Part of a small language model's weights.
Size: 2 heads of 32 (1 for keys and values), MLP 192 SwiGLU, vocabulary 6090.
Each number is 128 + 32 x the weight over its row's rms, rounded and kept within 0 to 255. Layers, rows and columns count from 0. Numbers have three digits each. The size before them is the row's rms in percent of the matrix's.

# gate: layer 10 MLP gate, 192x64, rms 0.0825, rows 112-142, columns 0-63
# up: layer 10 MLP up, 192x64, rms 0.0833, rows 112-142, columns 0-63
# down: layer 10 MLP down (transposed), 192x64, rms 0.0834, rows 112-142, columns 0-63
gate112 097:158086149115101159168122136108136137134114118101095148158138133119112126117129149123108048132130143137158125116133180102169094096141028104124151125026159131116146085137191146146059168162114095
up112 093:121105085158129164098114150108058136134141210120129140082128145124234075144138120149123127156119123077056147135172162139116119147124082140100109148140175162168107143118101185126148163126128160
down112 089:183128164109166140134167061132113139066157114114118118079156137095116151158095167147081085116090094119099133156159120152129112122130137122182094100174146170153151139156082151061142165055172097
gate113 111:191187140091111152119121149129107096121097102165189078128096127081135126169114151178130105150112166114154113110129162131135232146121147123077095146183101161132170142165109154089077141123102160
up113 107:130078116192150124044115134051107130111171131160151160150149101113096175108133111154126149166088155127068115099128179102111169063111110114088097151155106102143171162105145141106169109149102091
down113 109:162094131107158101091142157108053078099196122111153139122100106142115108198085120133114147118072162093108143069111182082102180117131121149111077101123136175093170139124179112128157128136101087
gate114 101:128200078115189146150105070196120082110089073086139142132091172183146150114132134078150119127138115162111159108099155118202153144156155105121124112126083155159104181100099126097125147141158145
up114 099:145093102123071141111109149074124136163151092053141138167119115122165084158078143169100128159116161099107091177121148123164134169156158143074220107126122160128123122156138137100110156202119168
down114 103:119165087138151140183092118174115090105121097142108076115081082127148149116148104119163119159143142182106107127107100115162159156145130117119081103075150117155157250145151128072073139115125102
gate115 103:066147098135135143130141220113107100128137182117133144136146137079183131186151158142165159137145129132103143121125069114050106139101151111128153138117089158135145174115177096097129118063054141
up115 100:177108161106098153080150146115084139090144154118192086159153178108150130063119064089106182103118147138090118169164108171135107152125139136110123084193167101107091195106145138166132111136129100
down115 107:109115090138163137168119153125086168116099176136202157080153110165109173156103102165120162178194149116102122142155124153122089092119149171086121120162154088106112087160185104086131160080092095
gate116 091:113165110090081156137091106158103191086198155102087169150099123151117114134171099132080129106127086110154077165134129099098160166124154202119137110151117106168125103150115153178168075090171140
up116 099:208141114133094097078081111124061162063110104124089144124121139133105082145130166123160129137090134172104154113120174106089167100090161112113118124130207130068125133115110112070076153146105150
down116 093:104145088054140125170106087179122173131137101159127128124131097051136074086118149162121180123164109126154102121121150086043100150139163121091130170103097077103090136126159088159088136124139159
gate117 114:161123096117150156171109186083096112177130165095165170150150103121094121084180159163143175165131156129146105136201149127128166116138153151111112148091192170157175072102133094123132132190101109
up117 114:080181175126136142102083154115121200130168133072125136153247155130112138135165126081112115129134133140148163096124089169081130131114130127113121176190132154125089151089106171092124107151135155
down117 099:134181165115129148140073126118135118143141117083127159168187099125122159116118128137132071108134145131157132139169107112097164112111177134055151097075166186114150100099159105145161117193224155
gate118 100:126112097150140111137120100146129127112204164134166153140109121151096102208139106091137168117135154143137116146065119121184102126038197066072138069127110145132175156109115095159149118135136136
up118 095:130117182117146130059135159138100174222138120121072134153145137154102093101114047131158129172137160110104135120159164106138110104142074112053157145119180138089155130141149098162094134148170128
down118 097:113144106111043128166148109141142060143117170103158127140143159120127131174100157105120157074115185155165115133074102087134137117053186162109089109144123124175133131149073125104080100155079116
gate119 100:113079182181148130174123109157098092140104109153089134150071161137095085106142150087107164189157086092052133128114157101137079122157155121136101073117149123130121104169135154098154067130072111
up119 090:114150157144115133105121117143090156105143136127075140152162101108119153093097157118128101075114183115081179113192102107113078144092116103092132123123095157105135139030106177159102076118210125
down119 091:148115061128128123169115120128112104139114132121123132138143140089110164099148100098102183149113102134119129153143165045194070124116156192122179145083164108150166140191081106134178111174074153
gate120 095:131062121114109178116171136084114109175157093173161203116120120119188112165154106069107105148120100109103150162129146169136198092084157118109131164131112147137174132129197143164110116118094086
up120 100:134138149075082102119082170136100126148131057122130074090131053099103126124193098111129150116171144125166118148152125069208121109152185162123124163135147116106139131099098057150170122114128130
down120 097:181195115143089069189093079102182130150096116071119151137105163135101184101124115074134128093121113112084130113134083058128115126089137112122143124134117073140141121129157145178155104152187095
gate121 099:154143137113095164137044124131135118117163125112190167146101101104081181123168154148095104110191134127149162083167099065163113148077157134085080173113152182134117139158145109164099144123085107
up121 102:153168163125123108137116163110133089200091058058109199149122131112133147148159144110134099138095145154092121135155103149157090222193114128125157151154139115151152101090096132118097183136118098
down121 102:164136120108127127098131151161113048187110106146143109133126162167129163161141187152091108110162172073145092114136072094145125173153128143079158201119149133143195147090172111163103147133079133
gate122 128:126137100120165109128125177143036124115113106169137121184106143127118093082131119143093153147095167110101215152096156169145112111176158168132095100235146126107134125125103154137093141140094131
up122 092:179128102140114158135158043116168125162161163093148147122109100128139191153141146147117132123132118128137083101204163103142153179078136126132127153078074152103158174142150204093142078168115134
down122 094:127171174155137128168105153113097083143087107103135074152117169057125115170138170150094106125070144145087166171095104107154112136152172166118135089193112139089164162167151143122056097154118137
gate123 114:100131086101129093131125149138117160056142081156167166164158094102155095152127107155063138069165135159134168144127105145127125138149151147124197147214064087161164142111112114139096078143134149
up123 104:129156095121139100138090178079130138119133133143089138136079163158085112118101154131205155171117186119102097209189150148161136210126078121126145139122177094097136105139131115183147119114097111
down123 107:134162130159166068128072130076157161154145128110125162158107076164145147098083119086141177155117133138177116154168141126159108181142142176158140206125123086105132139210177083147130148112123114
gate124 095:144103090115144141105102179131127163113158175103190215153165077106148140121187111119101134126158114124141116123182146089085148116086084150124110210128127147122166160148134116177159097094073134
up124 098:160075077113141145097124157098134139178121123116116123136088117121062167158182166154088120129098141155189099119117197168076130132124135182128124181131082136162099145143131160174169069167093129
down124 091:186122125116088111089087141075098098128159100131135162125110119146064120143129146136129116056071116164147138145117120149056110068136099206088074154137099131112098119145078167158137108094087110
gate125 094:100193120144111098183121110151127194120136132152133070118066173111131141066152085094132081105124156057095122174153133167163091142156185141137067107160113118100102139160124154107117098135154154
up125 099:150122120133100117117167074170122209118103152174135086135097118148125070159159097154071053123087112090137146118127082164206133105158130156095112114158129139140105102102092133098140137172138190
down125 095:130176083096153104151103125098147103144165125108132136235107121169129147150137094050163143099139138112098143126159161151105182153153079109117101157130124132136162107101155142184139132154089216
gate126 096:118082089146097099131146119174121126153179127148216115125109123067126129108117114144111141169151135175148086105100123093119152103146095059152126146080152117055111155116115091111059199149115103
up126 095:179149148143051152132130110085095143094113115183103128097077092116225119121148161176132145089115143122142086131172160085084149107096100133099187157140132109135094152135131128102108105119199147
down126 090:164167100117074138100080109078163121149158133149172117134176131143177128109160149140142126121141156203153083123128157090078148126104079117139131100064126154083164058138102119126096100110172192
gate127 093:185146107149132123087105111111120174129104129109077117117115129148101127091113107202063173139121130159115126093105211144121126074130151111092112097095103063127128088142217139118150100173110091
up127 097:114091095133148136104116112077041114195066143092130145133191122134109100138145119042125154130121122120148155090060145108135155145112145120174089087151127072137151097118126128080123108168106084
down127 107:136113123171090138127153125152174088051133151163158082122126101136166101026179170123165100091145169169138134150173103116149147126141127097145116135169114174103076123107201139117121153094144118
gate128 099:187166132133100114158142160127115169162163141102134093110152098117148117100128179207135117116127149084109115107153157144117129162181076043123153107098200164114111102148111140185103076113158167
up128 102:059130135146110137096179110122089145113096122148133215075096113198162113145164144118143136116116090100162146085157113083129080079068132144164158118160100179151131150119136158151093183143097129
down128 098:136139142122162138131089089175153198138102121151105098068143094143125152154150127170138125146134076121090105132107127136134078120074125175112179138073080148125193145090212102102131130142098066
gate129 091:106129119082114155104148155129165131148191158102106113140124101167189171095122062120142153154174102101120125148151116217113061150128145142118116128081077091137150162164175099188142128128089093
up129 094:141176057116173182128157111142100161117163147113110131092141216118137154104118107074119080126129087154130137104157109123112117114129132147117118130150054126099124178104096170151192110076184084
down129 095:119081136115124145171154128098129182140112151118175168076108071079076111172142158178107113130142097172180075179115116144164089130114141094123112101081165183157203097138116102099118143131141131
gate130 108:136133204081081118085133101116108124124128123136095113154131102124130211103084101126075134097149132168104102135155188137160129077167150103087143182114146182107161091191151154109077128153094143
up130 091:113143114141164152152127151110122117157172112147116149146127152180163114119076111152149049166103153131122141102130109094173113147152073132153126076191055112183077110109093097082098153187087146
down130 093:101141147108093202098062104120066101084136156122094149167161150150148135152111135143148078161117125129181159117107125108100134109143094095097119144162102122187113136104109102148070184212082129
gate131 091:135147103201075191172087119198113166110109143129131146100071107035149081172156123102147113105153150181161120148118119111128186136137151078126147129111161164159104116137175140135152129113124112
up131 087:082127137123161138156155112151081110164117192161142074134144154102185138120137097075142074076190134078156133108141176113112154062114145116101109099142121097084186126162165094169152173133132123
down131 088:088161153105133117140192122150136102160144126189131142166188125109175142116128102118089122061182164156156168094133153124140139132099157193164050125160087113113116175113125158116067132170099110
gate132 094:120133094140104186082102191133082083113163182184114160148115121086099165129128124133016140134186172099158140112161139146126101163143132113149127099139115168109111182162152128104123167114099131
up132 103:028121111145110109099161146138124108117120126143134114097113146142147160126089121128118145071164153076146193143084089125065108142157115158145083113075051166172112161121133169073098144103105114
down132 099:076094099174133090151178119089139125137132141111148118163139100128178125061089075125153160097074067087082128060063102067086111130150154146128086127145114116128111120121094159123106115083111139
gate133 104:100155071140154124198133164069181087101132153107092151155115182122131103163142130158149100104096133090141108154136134094140124158102106127121145058081104176113109214131177168123186117113111125
up133 098:101093103135110096217135107057164107101138168143091174136066150091058143116135064138152112130120131102095113149181134082171107107130117146166093090093108157165129109140169103090146148119129105
down133 093:095143221113142093101155200108151137157135107110098119149121155100117101124168141135140188062162143126151137168111166130139209138115103142095139122067179089101145139146075086135090159137134129
gate134 089:079119160099147133175095096154133152123092168073129127154164068149064207131172105150101151078156104107162140151108136084084113134138184146157110115155104094124109145131087078155169095104106164
up134 097:099122162123195087139140109105161154124142124105090142065126157154083142059140170037127144153156173093144128155134133127125114183127094089151139142143098142167140159152135122169208092086139097
down134 103:151170154132101109123139134131118100162188106125134175077086135172135158117094138140109109155100135166116173153139121193131089112121117126132081087095156193093174066177135161092101216147128112
gate135 090:099061163166137179080137104120116082128164127103105103106126141093063142120149077095114174156111145177125089083125164102125121094097075109195126136097126098084122122158068127133145100104150065
up135 095:106117114121124218139101102142096141142064163197131128147074114129110123143149112086114131154089157157134131117104186118197142127165154107088164163077166126173065185109098121143165139141151116
down135 093:120095106095121100149139091152144106126183159131111085123167108218112114126104123157083128088164127115141152080114114113084168038107148121118172113110072117079153143123113107162108085154169068
gate136 097:150115141124070170160117189109161143111067168125130192144146148093099122166164079166064173219137163140142129146129106110123160134124126152141100116163103109164130115106161136147185179159141159
up136 091:179150134155122148098211141143131122130110114094095121126060133121144151122120107054137172127155086200101138082125122163139069148097131162178115134059092130196163108113143143097149145092133138
down136 092:117111109110167118069095131091130082197112065106135121167085145178114178114129167085251124106128119094138113119137112118121058102104130105125147139091088141123143114106088151112119157111142125
gate137 101:094191084139080110113121155113149123106163134181103120175079102126078146129083179091084170160093152136119166121120136094082098177165174163130139161127107108135116153117149205073158135102101122
up137 104:077147086159084080099178172177189145099111125164130103127128095112076090109124126085149126153085214127098151151123133129121164128076180151136105169113175115074102131179109128144110160145124106
down137 103:085152103077175132076104141115139189122100126109138146114178087095111121083091095151199128143121150145121067124191095166087138116153147157157102100153135078119181177177108116085120122118165107
gate138 108:183084075131145136115064110176176107078069097075150098133106127126158137138089149116113076099140161174050164126123157124109111124172094111119166114118055157155130126157119128136104123185115123
up138 096:106116128165078174177158162135084158114177166133116102161171108053155150081157174167129123096161145123166177124141070122158147159087074109150182144115166131139156158163141183135155150127117126
down138 100:161105061138125200134153119113159067093103123124133146128080139109117142124077157196157113076187183068086084119117153118132166149138152108112098124159122175138123131168194174135127123118154116
gate139 108:171121148160147127093098164147128111095126102133157157140154155160122093099123094123112155100117195166027141107123168166092133155201171154100136086101093124121120057176117168115128107156100100
up139 091:151128114217146079112070155120176106149120098205153135102186140141096114089174145179099133186126157124175136132150135101100152096098131141140117092147099131134126085099175075097161095151141148
down139 095:107135159159079079120133139102074161064122141184051073113169162154102107160098112127094163126090096112141092191163128136083088158098139104156149151116097095132169130105174144088110123111163134
gate140 132:177109162107127131141075171133068131104201109093110142154140141027099144119139112086057098157184140106133174083162084122138110127128114109121140136161129127112114166178109143066134131129099142
up140 112:140154178141127167111193125155138166128164052152149065132097133131173153116051059156138151086163136131154147095146102151134121145129140095148124176189150137114108078120155146089120132177168103
down140 111:164081153138140120103158140114067111087141130123147129158156116097127086103131125140098139182112141094079168061120074150115158120174176057111083165107139189128119144118170124113131148051133073
gate141 104:146075123087191162127068120213106108105062085118110129138120099144099106134130164107111086102128091115092107126129095131101095197176163093107154116166117163117077102079115140155093101142121156
up141 092:145107078160174123088102142088101151119121101097127092124117169172120185085079112112156104077199109121124119173110157159077114162104138056140115131105113099107102184167148129088128092143193127
down141 085:087115164205121128151129121152114134164215124113136114122148102077119147139125101038178127174100104120179129095108107117146113111102111138118162147161112159127208148170135071102117115177140156
gate142 093:063121084135126157114134155143097123155157141121146156143139129150120132100108097205093099131072139136065156090145177141090139088119108104128161175151087148078078164166142142063102115096106199
up142 099:104143118089171137141160115152190163124097128136111148133134134101063108213110138145109131131135086141126135180151188101102107124185160067112142171095107099127079140078182123116140088086069134
down142 095:111170110090141154149140114110134107151134105153142093222133102116105090228145184115120147117136157096068168149121112127059096131177127143100171124096076147147111179111135101157130084128121126